{"num_hidden_layers": 24, "head_dim": 32, "bias": "none", "warmup_steps": 200}
Each number is 128 + 32 x the weight over its row's rms, rounded and kept within 0 to 255. Layers, rows and columns count from 0. The size above them is the row's rms in percent of the matrix's.

# layer 13 attention key, 160x160, rms 0.202, rows 32-53, columns 0-159
size [ 90  93  91  89  82  89  87  85  78  83  84  87  84  78  84  89  90  85  81  94  86  97]
[[149 151 147 121  98 152 145 108 114 144 105 161 157 127 121 161  97  93 106 130 110 158 156 103 154 115  68 138 138 112 155 102 178  92 110 111 150 105 130 122 113 123 137 206 160  98 137 118 137 108  75 110 121 123 166 151 142 142 113 170 134 143  84 130 138 147 138 132 131 139 150 174  98  84 116 113  94 163  64 115 117 129 140 124 125 128 122 176 111 109  81 141 136  49 243  54 172 158 170 123 108 148 136  98 109 137 122 169 152 130  85 153 108 131  65 154 116 114  38 126 184  70 110 120 132 119 113 150 139 119  88  68 187  94 143 167 108 190 150 119 117 118 172  96 154 125 125 129 179 187 120  81 121  69 151 171 130 125  66  56]
 [144 120 133 104 123 109 124 134  81 104 153 139 162 157 147 124 205 192 160 181 174 128 121 114 123  78 135 131 129  82  65 127  99 151  89  69 117  56 105  83 203 105 142 107 124  78 134  99 206 109 185 160 180 148 134 105  80 112 174 117 161 135 163 146 140 117 134 132 147 125  90 142 114 144 192 167 124 128 128  90 168 125  84  88 121 181 179 113 168 150 162 140 110 180 162  96 100 179 143 136 105  66 147  99 114 101 114  89 105  89 143  94  95 132 106 146 126  79 140 109 172 107  85 161 160 136 123 151 158 186 157 130 114  90 149 142 143 143 148  89 125 136 190  66 154 122 123 144 125 153 189  78 140 172 111 126  99 121 124 108]
 [ 87 137  73 164  93  99 111  87 124 179 125 115 117 108 150 101  93 156 154 170 121 143 183 127 131 113  85 165 129  80 140 161 121 115 192 137 135 210 181 192  61 103 110  70 157 132 140  83 139  88 141 112 129 145 176 178 140 158 132 130 103 103 152 213 137 159 150 111 101 147 143 171  69 208 135  89 110 101  89 100 150 135 110 145 133 131 143 126 136 127  73  72 150 114 115 136 138 154  89 126 115 151 151  89 150  89 116 145 123 136  74 140 106 150 110  99 126 136 100 138 114 175 128  98 108 156 132  82  89  72 122 131 157 138 168 104  95  64  62 165 144 117  77 101 113  92 151 158  95 131  64 149  72 170 123 110 127 143 157 159]
 [118  56  95  92  72 168  59 122 112 138 135  55 133 110 142 134 140 105 110 107 160 115 159 149 134 151 180 104 146 151 134 144 102 104 186 125  93 106 146 132 107 126 149  64  84 135 129 130 135 153 115 104  62 138 115  99 105 116 179  71 143 129 122 123 131 159 198 148 122 118 152 174 125  93 112 171 144 146 160 119 115 114 100 131 145 209 140 144 149  95 123 174 117  80  88 139 143 160 103 116 105  60 171 165 117  72 120 199  89 118  67 128 145 160  63 147 128 130 127 137  88  76  50 100 138 188 141 133 133 131 122 140 128  89 200  99 135 118  96  97 166 149 117  99 156 168 144 140 176  83 174 135 125 151 102 100 131  93 126  72]
 [104  81  94 160 159 126 166  72  86 114 104 136 157 114  64  97 153 105  77 152 126 195 140 132 113 112  90 131 179 164  96 130  40  78 120 164 124 109 168  88 133 117 158 124  93 146 209  93 117 106 127 130 135 141 136 150 129 153 123 101 125 100 142 111 122 201 126 144 202 132 164 144 101  81 104 126 177 109 148 114 140 136  53 138 114 136 177  64 139 149 144 135  93 172  76 103 138  94 164 134 138 157 147 100 196 151  74  70 111 136 173  88 139 141  93 148 164 117 130 157 167 151 168 121 136 125 157 188  85 109 152  52 188 129 193 111 108 122 105 128 125 115 125 119 104 125 116 131  99 103 134  96  91  83 157 142 121 129 167 123]
 [163 125 133 100 135 144 162  83 161 163 140 173 154 142  77 174  92 139 131  99 101 105 183 138  92 161 138 139  59  84 116 109 220 141 150 135 108 132 112 151 136 177 102 113 148 129 125 119 102 118 145  95  93 158 152 116 168 180 146 125 117 133 106  81  92 122 177 150  85 151 119 107 132  98 121 114 214 140 194 139 116 151  98 142 128 195 122 116 155 134 151  72 157  96 142 169 126  75 158 123  72 168 134 170 140 175  91 158 147  92 157 127  73  26 124 181 108 100 181 175 137 120 105 113 112 152 114 113 142 134 178 149 164 140  42 133  88  81  91 128 133 119 139 146 168 119 119  91  87 157 100 114 119 105 108  92 139 144 165 120]
 [ 99  62 124  77 166 112 106 103 142 113 180 169  89 124 177  87 151 126 100  91 162 138 113 154  85 120 208 157 124 141 173  80 199 128 118 127 165 120 116  83 153 163 200 147 154 114 124 135 110 123  90 134 144 126 103  98 113 188 157 124  78 133 130 179 130  86 174 142 129 137 125 142  83 136 124 186  82 142 152 121 145 124 202 195 113 186 117 135 173  98  98 118 122 125 130 143  50 149 150 130 121 171 121 129 110 100 118 121 159 122 185 113 104 105 131 123 122 162 103 119 114 124 142 108 118 105  81 107  66 115 172 157  92 140 149 135  89 176 119 122  83 120 182 119  96 124 174 113 178 138 191 196 162 100 137  66  87 105 129 139]
 [123 159 139 152 138 193 161 131 105 117 144 205 105 203 173 121 167 159 159 140 130 152 165 193 141 140  86 106 115 136  97 146  99 126 161 187 150 147 113 117  78 106 120  97 174 160 138 148 119 137 148 120 184 173 132 172 115 122 117 119  86 113 145 173  79 145 121 113  76 140 123 150 171 141 144 130 111 195 163  74 172 155 117 100 197 160  97  94 120 165  95 131 132 168 153 148  95 108 147 124 100 153 150 153 106 125  91 157 158 207 117 135 122 124 134 142 153  84 103  93 139 172 168 128 121  98  68 152 126 154 100 201  66 121  90 122  83  89 129  41 106 119 115 120 152 178  65 151 104 117 126 123  99 131 138 131 113  97  60 139]
 [203 128 171 117 157 113  88 139 156 109 184 155 161  86 122 115 119 134 149 168 158 130 125  65 140  87 148 115 162 185 129 165 134 121 137 131 133 171 128 166  80 110 111 121 188 129 147  90 158 131 135 161 125  86 119 114 175 169 122 189  90 127  63  84 143 122 157  77 169  82  94  88 148 106  87  69 119 172 126 165 161  88 115  94 158 123 140 166 165 172 138 131 132 178 134 137 170 134 164 103  84 177 149 138  95  53 112 147 138 143 115  64 150 146  85 158 160 128 149  87 187 128 172 141 139 161 134 100 146 101 107  79 125 130 138 127  57 153 140  90  67 127 133 135 197 119  92 103 149 154 119 120 139 169  87  81 167  96 106 130]
 [145 174 138 122 109  93  82  84 167  87 152 171 113 205 102 138 147 119  87 156 155 174 128 178 130 111 129 106 130  84 128 107 109 148 111 170  76 111 121 124  41 196 155 114 103 113 122 143  47  89 113  88 101 136  87 117  99 116 157  57 146 113 149  84 110 134 155 176 130 114 156 149 142 133 100 120 159  17 183 111  92 178 149  65 117 153 140 120  95 134 124  86 140 139 177 142 200 132 190 118 124 116 146 139 155 177 135 176 149 132  86 157 154 103 153 141 150 135 111 136  82 164 135 102 124 183 157 116 125 129 137 148 141 132 134  74 114 171 123  95  93 164 148 143 121  93  88 117  84  90 103 165 133 111 124 132  85 113  87 140]
 [100 156 189 207  97 135  51 151  95 146 122 114 101 105  90 164 177 118 129 124 128 142 142 103 120 147 153 145  83 132 141 106 139  89 148 114 110 155 107  88  85 162  50 115 150 112 111 111 186 131 120 102 164 185 114 174 128 140 125 127 100 166 126  96 148 177  89  94 136 164  89 153 148  80 129 167 159 168 127  87 124 172 153 161 181 112 128  63 108 155 204 163 148 129 159 106  74 154 130 138 108  82  98 107 148 145 160 176 152 140 127 106  88 130 132  92 167 174 159 159 122  92 155 175 143 134 133 144  89  44 123 133  65 150  98 146 112 133 169 112 109 160 147 150  91 139 117 141 136 134  94 128  90 163 134  46 107 129 200 147]
 [191  84 121 168 127 138 118 174 182 140  78 116 147 132 107  98 149 109 133  75 126 192  68 138 173 145 102 174 123 131 164 155  94 119 109 107  88 116  96  47 175 126 140 101  99  89 134 186 127 130 108  89 146 117 141 108 133  89 122 161 158 115 115 129 117 106 212  96 121 147 133 118  92 130 120 174 191 109 165 109  99  78 123  53 136 132 159 124 161 154 108 109 136  75 154  75 145 175 139  97 143 145 172 135 106 148  97 125 136 173 142  75  97  91 106 184 162 103 118 125 128  79  94  74 135  79 122 141 150 153 100 119 129  80 155 147 136 145 180 116 157 171 124 149 117 138  86 141 176 110 149 152 205  67 102 145 125 134 197 117]
 [ 56  48  87 166 151  78  72 106 140 142  81  90 102  78 106 140  61 109 110  98 140 170 110 121 168  88 122 130 120 129 156  67  40  86  86  89 103 174 128 168 145 128  73 147 145 124 138 150 167 105 133 122 169  81 164  89 147 137  99  78 161  75 104  93 120 108 113 148 127 143 141 100  89 139 152 165  98 129 159 122 115 112 143 142 115 127 157 109 143 161  96 134 109 110 113 102  99 124 163 155 127 197 150 138 119 170 176 115 121 126 179 124 117 118 131 157 147 127 151 158 169 176 158 119 148 108  89 137 240 152  73 114  81 173 131 138 161 101 151 123 160 192 148 115 129 127 171  93 159 126  93 116 107 176  97 134 143 149 107 108]
 [129 158 108 152 158  93 118 102 139 121 162 125 142 192 161 153 179 131  94 166 131 167 126 153 144 138 138 146 127 140 189 161 120 120  98 198 170 148 143 107 131 103 122  96 134 159 106 146 131 144 138  97  75 125 146 101 123  86 129 187 178 134  70 137  49 183 152 118 112 156 142 102 197  70 168 149 118 150 103 122 124 148 190 150 151 107 124 143  64 124 164  99 132 169 121 104 109  97  89  66 203 178 121  87 170 128 139 115  97  79  94 148 171 143 111 151 208 150  85 103 186 151 146  99 151 190 145  85 150 139 147 142 141 120  68 165 142  87 128 128 116 156 198  96 144 131 126 138 142 148  81 166 148 157 157 104 105 105 155 152]
 [107  58 122 138 153 148 108 126 106 155 120 142 146  96 167 183 118 181 146  83 125 109 155  61 111  82  89 146 136 101  79  99 129 151 163  77  90 186 175 107 180 122 109 117 141 119 138 189  62 135  52 119  66 148  97 149 117 171 157 140  92 124  95 112  88  88  44 161 177 151 110 147 113 136 136 149 126  84 140 115 121 135 107 157 202 164 126  79 138  90 188 133 120 101 172 152  89 117 150  71 128 140 152 161 100  85 122 129 107 110  73 175  87  68 143 138 200 132 141 100 113 134 134  98 145 152 111 144 127 146 122 172 121  97 194 147 132 146 179 185 120 119 136 111 156 134 144 162 132 135 121 137 138 137 133 114 120  68 156 101]
 [122  96 116 148  90 121 146 150 115 114 131 121 129 198 109  63 128 177  92 150 116 150 142  83 116 135 132  83 133 140 148 164 115 147 148 160 141  51 199  92 152 131 137  68 136 154 149 129 141 184 148  97 114  86 110 156 157 120  70 120 190 206 146 130 133 122 171  90 120 192 134 160  96 121 179 139 113 179 173  93 110 149 102 149 132  99 125  97 147 175 131 147 127 147 143 125 100 104 115 103 150 201 164 124 115  88 144 167 119 146  84 100 105 123 103 137 155 150 105 105  85  85 117 123 149  67 170  98  83 168 228 205 150 125 176 157 123 191 132 130 160 155  96 140 107 122  68  95 111 148  92 139 138 158 141  98 117  98 119 134]
 [167 138 130  78 158 180 138  85 177 136 158 156 117 149  91 159 124 141 101 129 179 125 161 109 117 144 127 208 133 106 131 164  92 161  90 161 157 169 133 124  91 109 131  98 134 128 156  83  88 108 102 163 117  90 119 183 104  95 166 174 144 140 146  91 159 113 139  99 108 107 134 110  99  51 130 134 150  97 174 136 136  94  79 144 181 132 100  87  53 100 151  88 166 181 123 184  66 126 116 159 127 158 126 131 132 136  67 147 104  94 180 135 127 184  50 152 120 172 163 133 106 133 174 121 125 102  94 110 134 113 159 189 198 140 134  83 139 164 132 130 143 183 167 150 161 186 123 123 148  95  74 122 165  85 137 111 154 123  91 121]
 [136 141 121 144  97  67  89  82 106 135  93 143 144 126 136 118 128  71 125 130  90 109 114 116 120 179 127  78  80 156 108 148 187 107 170 137 176  85 101 132 210 173 103 118 122 155 107 116 142 102  92  77 127 104 131 154  91 170 159 129 128 121 161  90 167 129  87 164  66  99 116 160 134 186 101 132 162 114 119 125 132 143 168 131 118  85 103  92  57 160 140 107 142 127 139 190  64 142 114 165 102 166 141  96 171 120  82 124 150 114 129 109 147 159  70 150 156 115 123 139 214 131 125 112 125 194 107 125 144 123  70 148 127 111 148  98 156 148 127  75 140 140 111 145 126 176  53 181 113 219  91 130 130 145 140 114 129 196  90 143]
 [165 115 143 121 139 155 150 103 146 125 105 143 113 175 115 112 125 184 140  95 138  96 115 145 118 135 105 195 103  70 122 148 117  47 109 183 171 164 164 151 116 203 103  84 113 126 128 110 127 190 158  82 105 232 104 170 170 127  50  83 116 145 143  76 111 118 148  66 143  92  91 197 142  79 114 126 152 119 157 151 125 134 171 140 160 122 112 115 138 140 143 125  84 102  97 161 133 146 181 168 114 157 104 147  82  87  91 110 103  96 110 144 121 151 159 114 158 122  78 135 102 112  97 218 107 165 122 128 104 105 176 114 150 139 184 166 141 145  89 147 138 125 150 134 152 118 133 175  93 115 184  96 107 151  79 100 161 143 132 118]
 [ 87 143 100 106 109 154 126 109 142 124 174 135 120 115  72  66 102  55 175  99 102 106 129  55  77 129 138 168 131 112  72  67 158 105  97 102 223 172 105 134 125 173 124 163 110 168 142 135  92 119 129  91 176 110 213 172  67 173 133  78 101 124 174  99  91 105 104 129  96  97 163 123 121 153 144  93 142 132 140 155 133 140 116 160 151  88 189 114 104 153 127  65  93 146  97 135 143 129 106 171 109  83 143 142 115 147  93 178 101  98 118 144 141 109  54  75 157 122 108  75 121 137 108 136 119 111 123 147 142  78 117 119  96 150 107 136  90 143 138 143 106  84 122 112 128 115 131 125  66 148 117 160 147 146 151 112 207 111  99 173]
 [174  67 125  94  94 121  84 164  81 102  55 144  96 177 116 197 180 150  96 167 132  81  96 150  95 119  85 159 176  89 144 116 153 144 139 144 137 178 186 172 113 133 155 106 156 210 122 152 163 158 107 122 167 104 126 127 125 103 165 115  72 116 171 107 123 126 151  97 149 150 187 131 117 157 154  99  97 128 161 124 139 107 152 144  96 109 119 109 116 125 148 128 132 128  61 120 189 214 121 135  96 124 193 139 116 168 153  66  96 129 166 105  89 118 101 166 113 116 117  62 120  87 101 109 177 130 170 114 135 127 130 104 135 140 178 151 124 165 136 112 159 125 150 149 112 145  76 200 125 119 154  61 115 157 122 156  78 116 147 157]
 [132  99 123  93 152  83 187 142 191 131 130 168 133 158  82 135 109 240  90 147 162 163 109 126 151  79 157 171 123 151 126 102  98 111 161 101 174 141 107 157 134  97  96 117 138 112 159 127 114 199 123  92 135 110 134 132 145 113  93 121 101 108  50  94 156 125 119 169 165 136 171  95 145 126  97 156 181 114 144 163 154  78  76 143 133 171  88 171 127  90 149 159 117 150 156 118 194 150 131 124 190 137  80 126 144 149 133  73 141 151 183 137 144  41 123 163 102  95 136  64 115 163 137 116 144 140 100 131  84 146 148 179 142 165 180  69 112 138 125 144 156 109  87  82 167 117 141 133 163 123 108 143 109 173  87  81 121 115 118 101]]
# layer 13 attention query, 160x160, rms 0.202, rows 33-53, columns 0-159
size [ 90  89  88  91  94  95  87  85  85  88  91  84  81  87  92  98  86  82  86  82  93]
[[160 156 124 166 138 130  98 208 186 150 168  84 175 139 172 134  77 157 146 139 180 152 180  93 116  98 142 144  82 151  80 119  77 172  95  88 154 149  99 115 134 124 139 187  71 124 112  50 171 119  81 142 168 103  92 100 120 147 122 113 171 137 127 133 123 106 131 114 125 121 139 166  95 171 181  97 109 146 141 136 124  65  92 138 153 137 121 130 124 126 176 109  78 172 156 127  84 134 142 123  85 121 158 104 111  96 166 178 121 119 136 134 179 158 128 120 127 122  94 124 140 172 175 160 171 170 110 148 195 176  97 101 111  98  91 118 170 147 143 147 116 145 169  67 118 159 124 127 148 163  85 117 155 148 152 220 181 171  93 121]
 [134 181 115 128 139 110 115 130 119 114 136 180  87 127  71 103 106 100  93 121 126 109 119  97 133  95 176 132  97  45 156 157 174 145 137  68  61 119  87 148  93  64 145  61 138 125 110 113 117 139 165  67  94 120 101  83  86 149 105 122 107 139 159  97 116 142  82 113 115 140 144 140 172  75 149 101 172 114 149  84 121 145 126 102  98 113  71 116 115  58 136  93 123 147 134 170 103 150 100 136 143  82 106 136  85 182 121 153  78  79  78 157  90 105 153 104 199 150 134 123  98 150 158  75 164 151  88 153  66 126  55 127  93 139 169 159 109 108 139 132 109 148 140 138 108 109 122 142  79 125 178 107 129 147 163  76  66 151 151  85]
 [146 131 136 126 155 160 181 112 132 169 121  59 113 180  94 112  97 162  83 144 188 139 143 102 128 112 156 114 116  80 201  63 160 177 111 131 109 125 128 110 184  83 114 193  52 111 136 169 122 150 180 179 154 116 196 168 158 109 129 164 137 114 142 112 180 104 143 129 141 158 189 133 119 127 173 129  88  94 118 135 149 150 157 207 119 100 122 104 133 113 129 183 134 156 208  71 138 169 129 137 125  86  80 105 140 125 124 157 113 139 153 100 108 164 137 170 107 123 135 164  89 120 181 102 152 167 102 140 103 162  72  77  74 100  84 109  78 153  94 165 138 116 110 160 120  93 131 139 111 109 106 187 142 124 108 116 110 121 112 126]
 [118 107 109 142 164 105 111 130 111 147 126 114 143 136  63 123 126 147 105 229 106 131 130 134  96 152 106 158 153  20  95 128  56  97  71  93 110  81 170 184  70  53 114  53  85 107 158 106 174 184 112 150  76 140 109 119 131 143 125 176 144 181 124 100 119 128  95  79 102  66 111 110 116 116 122 115 137 116 118 120 143 133  55 156 111 162 132  77 151 117 121 141 133 180  73 145 140  81  69 110 152 100  86 134 129 115  87  64 107 104 135  72  68 106 132 148 133  81  89 142 100 148  90 116 101 153 133 119  84 132 146 110 116 140 121 116 100 114 115  78 119 109 155 136 152 111  78 140 162 152 152 126 128 150 115 121  91 143 136 127]
 [ 98 126 173  68 138 182 133 125 112 153 149 161 115 152 151  83 145 110 155 141 139 140 110 145 113 128 160 133  96  98  91  74 197  75 187 125 111 148 130 192 132 139 110 112 112 126 109  92 153  86 151 154 128 125 130 102 118 111 111 142 146 186 129 152 139  96 115 102  78  78 127 139 113  97  82  78 159 141 146 102 119 187 124 125 125  98 162 107  61 142 126 119 107 154 149  99 141  93 168  75 138 166 163 113  80 150  90 147 135  78 167 118  83  58 153 151 154 138 157  84 154  96 173  37 122  74 108 155  91  91  93 129 169 126  93 131  84  81 118 141 113  57 137  60  85 157 156 147 102 112 149 115 163  70 182 121 167  94 149 128]
 [128 104 125 105 140 126 128 117 140 192 142 146  95 131  94 147 113 133 149  89 148 135 136 144  65 121 146  86 175 119  88 141 188 143  78 101 151 158 157 123 148 130 117 124 183 141 133 152 142 170  74 111 126 160 156 160 132 167 158 100  61 107 111  79  98  74 108 144 122 151 155 133 141 152 145 201 188 208 137 106  92 107 132 128 138 107 142 101 114  84 138 111 111 163 145 123 128 162 126 144  59 117 201 114 145 122 194 127 150  98 138 146 125 110 136 144  77 158 124 192 127 126 102  71 111  80  61  75 119 200 105 149 102 188 153  98 196 112 126 165 150 148 144 144 114 182 129 143 146 138 132 128 112 132 187 168 157 106 154 217]
 [199 186 166 128 158 108 136 183 153  90 135 145 186 127  98 137 147 147 171 152  87 129 133 134 147  70 183 119 148 121 121 124 122 159  92 175 157 137 135 142 143  97 155  87 137 125 119 162 123 137 136 140 134 172 148  94  96 114 173 144 173 147  95 137  70 162 121 136 138  67 125 150 127 155 144 126 128 131 123 161 138 153 167 128  96  67  77 168 142 118  67 144 128 117 191 171  26 104 143 191 121  81 110 155 117 138 159 118 177 135 116 154 125 130  53 175 103 138 183 120 113 107 139 176 153 164 109 136 113 131 153 147 120 114  82  96 124 168 165  96 124 109 131  71 160  75  58 144 111 209  96 118 102  80 150 140  81 111 107 160]
 [127 141  84  87 128 129 101 147  89 110  92 137 156  97 107 141 189 113 142 116 180 131  81  57 142  28 162 116 103  96 136  95 177 104  91  95 146 109 145 168 148 158 165 133 131  99  91  68 134 155 117 149 147 106 143  84 150 147 141 105 160 123 107 162 164 157 142 151 123 146 138 143  85 143 158 193 126 127 164 162 179 143 108 149 124 104 191 164 122 124  62  88 103 172 162 116  73  94 132 124 142 110  60 118  88 139 151 114 131 128 114  98 152 128 137 105  65 147 108 154 194 130  81 110 151 153 173 145 159 151 107 109  98 135 129 105 174 147  86 125 131 159 142 172 177  34 154 129 106 135 122 171 132  96 187 159 194 143 165 105]
 [123 103 119 200 121 122 159 154 155 149 109 133 203 101  90  98  95 152  72 160 158 109 143 120 100  59 146  83 154 155 129 161 105 139 132 179  64 125  83 118  90  30 122  75 114 114  98  97 141 130 132 139 120 134  90 147  85 162 151 157  74 160 120 167 125 118 194 119 167  76 203 170 148 164 142 136 161 164 167 143  77 153 139 141 121 133 140 161 143 108 177  92 156 144 128 129  94 196 137 142 175 125 111 115 114  94 156  59 162 129 123  91  71 159 145 145  99 150 106  98 136 154 123 112 126 133  91 158 133 133 194 107 145 123 128 102 111 136 135 142 139  63 152  94 163 112 124  92  51 175 113 126 160 149 111 157  93  98 104 135]
 [144 119 123 194  76 141 136 119 162  84 130 148 126 106 113 200 181 104 167 122 119 168 121 134 126  99 152 202 120 135 128 148 133 139 122 129 168 154 102 161 225 154 123  71 126 152 147 127 128 146 166 162 115 129 181 114 109 119 122 187 163 118  88 158 143 106 125  98 114 157 116 164 128  81 145 124 169 221  98 122  99 203 125 172 167 135 123 121 114 107 145 120 165  82 158 201 164 162  58 154 171 123 113 116 108 116 147 127 170 102 187 123 126 133 126 145 178 123  84 160 178 136 177  84 125  74 135  86 106  96 112 142  99 147 129  95 128 106 148 142 156 147 102 154 133 108 139 149  67 173  51 105 144 151 123 145 180 127  87 111]
 [ 57 114 160 152 146  98  95 122 159 125 186 106 177 136 173 171 167  83 105 159 146 101  92 145 193 133 217  87 121 151 145 105  95 141 129 141 100 102 161 120 111  80 141 171 121 107  98 151 132 134 156 128 140 108  47 135 118 165 132 144 133  95 171 122 160 153 160 123 125 136 152 115 115 178 107 155 172 184 134 147 129 130 132  75  88 155 123 117 187 102  96 167  85 159 128 123 135 174 112  96 145 157 131 111 156 144 173 187 171 152 180 158 151 129  85 211 143 137 112 118 122 118 123 150  70 118 111 119 187 115 104 138 131 177  93 121 163 194 128 181 180 142 122  87 130 152 169 115 163 139 178 168 169 139 159 120 126 182 175 162]
 [203  97  91  91 156 106  94 149 160 146 158 149 202 123 142  69 159 110 121 132 150  64 110 157 180 118 114 159 174 119 164 129 125 129 173 103 135 131 151 147 121  61 122 102 146 122 129 159  75  69 205 185 178  45 145 117  82 118 132 175 176  87 141 108 119 145 147 127 130 130 165  84 126 155 164 128  65 181 117 162 116 141 127  84 106 143 106  59 103 124 114 112 148 102 110  78 146 136 128 132 146 117 131 106 128 118 155 127 155 191 154 162 144 158  81 133 103  95 155 116 126 154 113 139 140  89  94 146 153  77 108  99 134 156 138  82 106 123  84 128 128 112 163 176 183 126 145 100 161 156 151 144 192  96 139  74 204 108 136 119]
 [179 162 157  87 217 107 150 127 101  78 124 114 159 114 156 133 123 170 140 171 185 134 133 194 160 128 101 136 122 166 130 104  79 115 153 112 139 132 105 191 159  52 141  74 162 134  88 130  81 130 110  91 116 144 100 107 146 143 109 142 100 154 149 126 206  93 111 120 141 103 135 141 104  51 131  69  81 197 175 119 163 128 151  79 132 127 153  94 135 201 111 134 142 111 158  92 167 159 181 161 111  85 154 153 155  97 141 113 141 102 140  88 178 101 130 118  77 138  93 113 140 147 182 106 128 180 123  65 113 133 139 112  99 104 111 164 153 123 132 121 146 148 128 187  95  98 143 141 110 113  75 101 165 130 116 125  73 111 146 188]
 [173  83 133 146 102 139  97  69 110 167 149  84 215 120 159 119 170  99  90 159 142 183 154 132  82 153 148 131 127 133 135 124 139 114 101 164 159 166 116 121 143 108 106 118 141 111 142 153  88 124 158 150  66  92 145 132  94 100  69 124 139  45 196 185 138  86 123 112 100  97 127 184 118  71 133 109  93 145 103 118  99 139 121 117 108 161 131 179  74 110  64  71  87  95 145 146 105 117 178 144 188 168 116 103 150 134 144 143 149   7  87  93 104 136  81 127 181  91 122 139 145 112 115 119 145  91 138  94 148 151 154 141 168 123 115 173 125 162 106 122  86 121 116 152 153 170 117 182  97 125 116 143 144 125 153 110 158 165 120  94]
 [122 115 125 117 140 103 166 132 163  97 115  60 127 122 125 106 100 176 140 138 172 167 100 120 150 133 152 166 119 137  98 155 142 124 132 118  97  93 125 132 124 158 144 104 154 143  61  88  65 175 130 101  52 130 185 176 105 186 123 135 117 116  44 136 115 200 100 101 100 130  85 126 161 129 103 163  86 191 166 213 145 175 112  88 133 140  84 112  86  97 164 161 130 135  94 105 123 115 130 151 169 135  46 151 133 164 119 178 120 124 126  89 149 121 138 134 136  89 147 150  97 114 203 204 152 134 141 147 128 112 168 140 136 116 137 107 151 150  78  99 156 117 118  73 130 202  58 135 109 168  83 147 148  94 114 117 105 137 127 110]
 [ 77  54 156 143 190 122  82 125 124 141  92  97 138 154 199 110 142 149 153 108 101 126 133 108 136  87  97 122 150 118 116 120 115 144 155 166 100  87 101 156 207  83 115 111 127 101 159 128 150 137 142 100  92 135 155 113 117 112 105  91 135 146 140 174 108 104 140  84 129 134  84 113 167 106 112 155 134  74 214 134 138 143  74 181 130 135 135 157 135 121 141 124 169 181 139 127 187  73  69 143 134  88 157 151  92  96  83 108  95  79 121 157 100  95  88 122 115 104  81 101  91 105 163 143 116 164  86 225 144 187 154 102 106 166 154 136 118 151  66 164 122 115 120 111 186  94 193 136 130 128 134  70 129 116 170  88 118 137  86 113]
 [130 128 142 126 112 180 159 164 127 154 146  76 104  76 101 154  61 125 134 169 111 110 143  78 174 164  98  41 117  89 100 149 107 153 144  89 102  77  83  77 152  89 125 121  80 144  93 178 139 127 109  84 123 116 175  77 140 195 148 155 132 145 119 117 100 100 142 135 152 115 122 195 106 110 151 139  93 112 193 131 108 183 154 109 127 110 119 172 119 145 113 120 119  88 131 118 108 108  91  78  43 111 153 104 126 117  75  68 114  72 167  93 115  75 134 162 165 105 190 148 113 157 132 133 112 117 110 145 118 152 106 183 150  83 129 122 185 133 127 136 111 134  95  79 145 101 140 161 102 136  82 111 120  93 116  44 157 130  87 159]
 [115 188 168 124 136 112 109  70 173 109  99 148  81 150 100 156 108 133 161 133  50 106 188 167 119  96 147 114 100  67 123  97 122 101 154 122 155 138 141 183 133 111 141 108 127 142 106  72 133 174 128 103  83 106 168 183 105 109 121 128 166 148 110 183 150 176 116  83 134 178 111 168 132 135 147  60 134 161 173  88 116 164 163 137 160 150  79 134 176 142 125 121 144 131 117 173  72 124 162 160 112 162 162 109  88 171 121 163  94  84 177 172 145  91 170 157 113 157  66 176 163 135 193 168 159 129 107 112  80  88 176  88  84 154 142  67 100 165 101 148 135 109 140 124 110 151 163 151 145 133 117 167 117 100 116 119 164 103 106  88]
 [138  97 127 135  60 151 113  71 149 151 134 162 167 127 131  87 104  94 123 196  98  83  79 104  86 152 113 127 126  59 141 123 112 146 201 115 202 137  77 125  93 129 117 195 149 111  95  66 130 138 114 105 143 148 159 133 108 153 162 143 134 134 190 112 120  81 109  84  91 163 127 113 132 144 195 105 114 139 172  65 152 176 161 165 129 145 146 122 125 105 187 146 163 112  97 128 175 134 157 154 120  87 166 129 149 196 105 145 114  90 106 122 114 167  88 146 145 171 163  88 159  93 141  86 156 121 129 105 193 159 139 168 165 139 106 148  81  91 109  82 128 101  91 166  92 137 103 109 112 114 125 159  71 121 147 108 132  56 163 124]
 [148  79 162 178  99 136  35 116 167 158 102 131  88 154 189 101 133 128 116 136  99 107  92  95 111 117  83 177 152  96 125 118 117  88 151 132 128  86 115 104 112 146 132  99 109 107 116 171 122 114  89  68  69 169 135  95  98 109 118 126 161 101  62 108 120 100 122  42 117 113 123 193 120 148  85 133 141 161 127 147 102 114 136 135  80 154 132 127 151  98 136  93 125 147 116 122 130 116 138 138  71 129 173 100 140 117  62 157 125 136 177 118 156 149 213 166 186 139 145 152 101 186  98 160 177  86 177 169 108 103 114 109  99 118  81 177  83 156  90 101 108 148 209 154 110  87  74 126  94 117 158 120 110 100 148 125 156  83 136 116]
 [154  95 135 145 124 142 156 165 148 150 115 135 150 181 120 148 104 138 137 135 153 145 127 227 151 119  99 125 133 139 200 144  90 126 114  98 113  97 116 133 161  82 135 135 119 140 108 132 143 152 171 183 126  92 147 130 147 141 139 129 162 168  77 150 190  94 134 149 158 132 117 114 111 113 143 204 134 141 117 208 176  59 138 145 102 127  93 140 129  39 117 150 107 105  50 116 128 120 156  99 156 166 141 112  83 177 151 120 129 139 114 185 191 122  98 137 113 177 124  80 194 141 108 142 171 110 103 163  97 150 149 162 198 122 131 187 147 160  89 168 137 113  90 133 144 134 105 124 167 113 162 154 130 142 120 146 134 211 130  43]]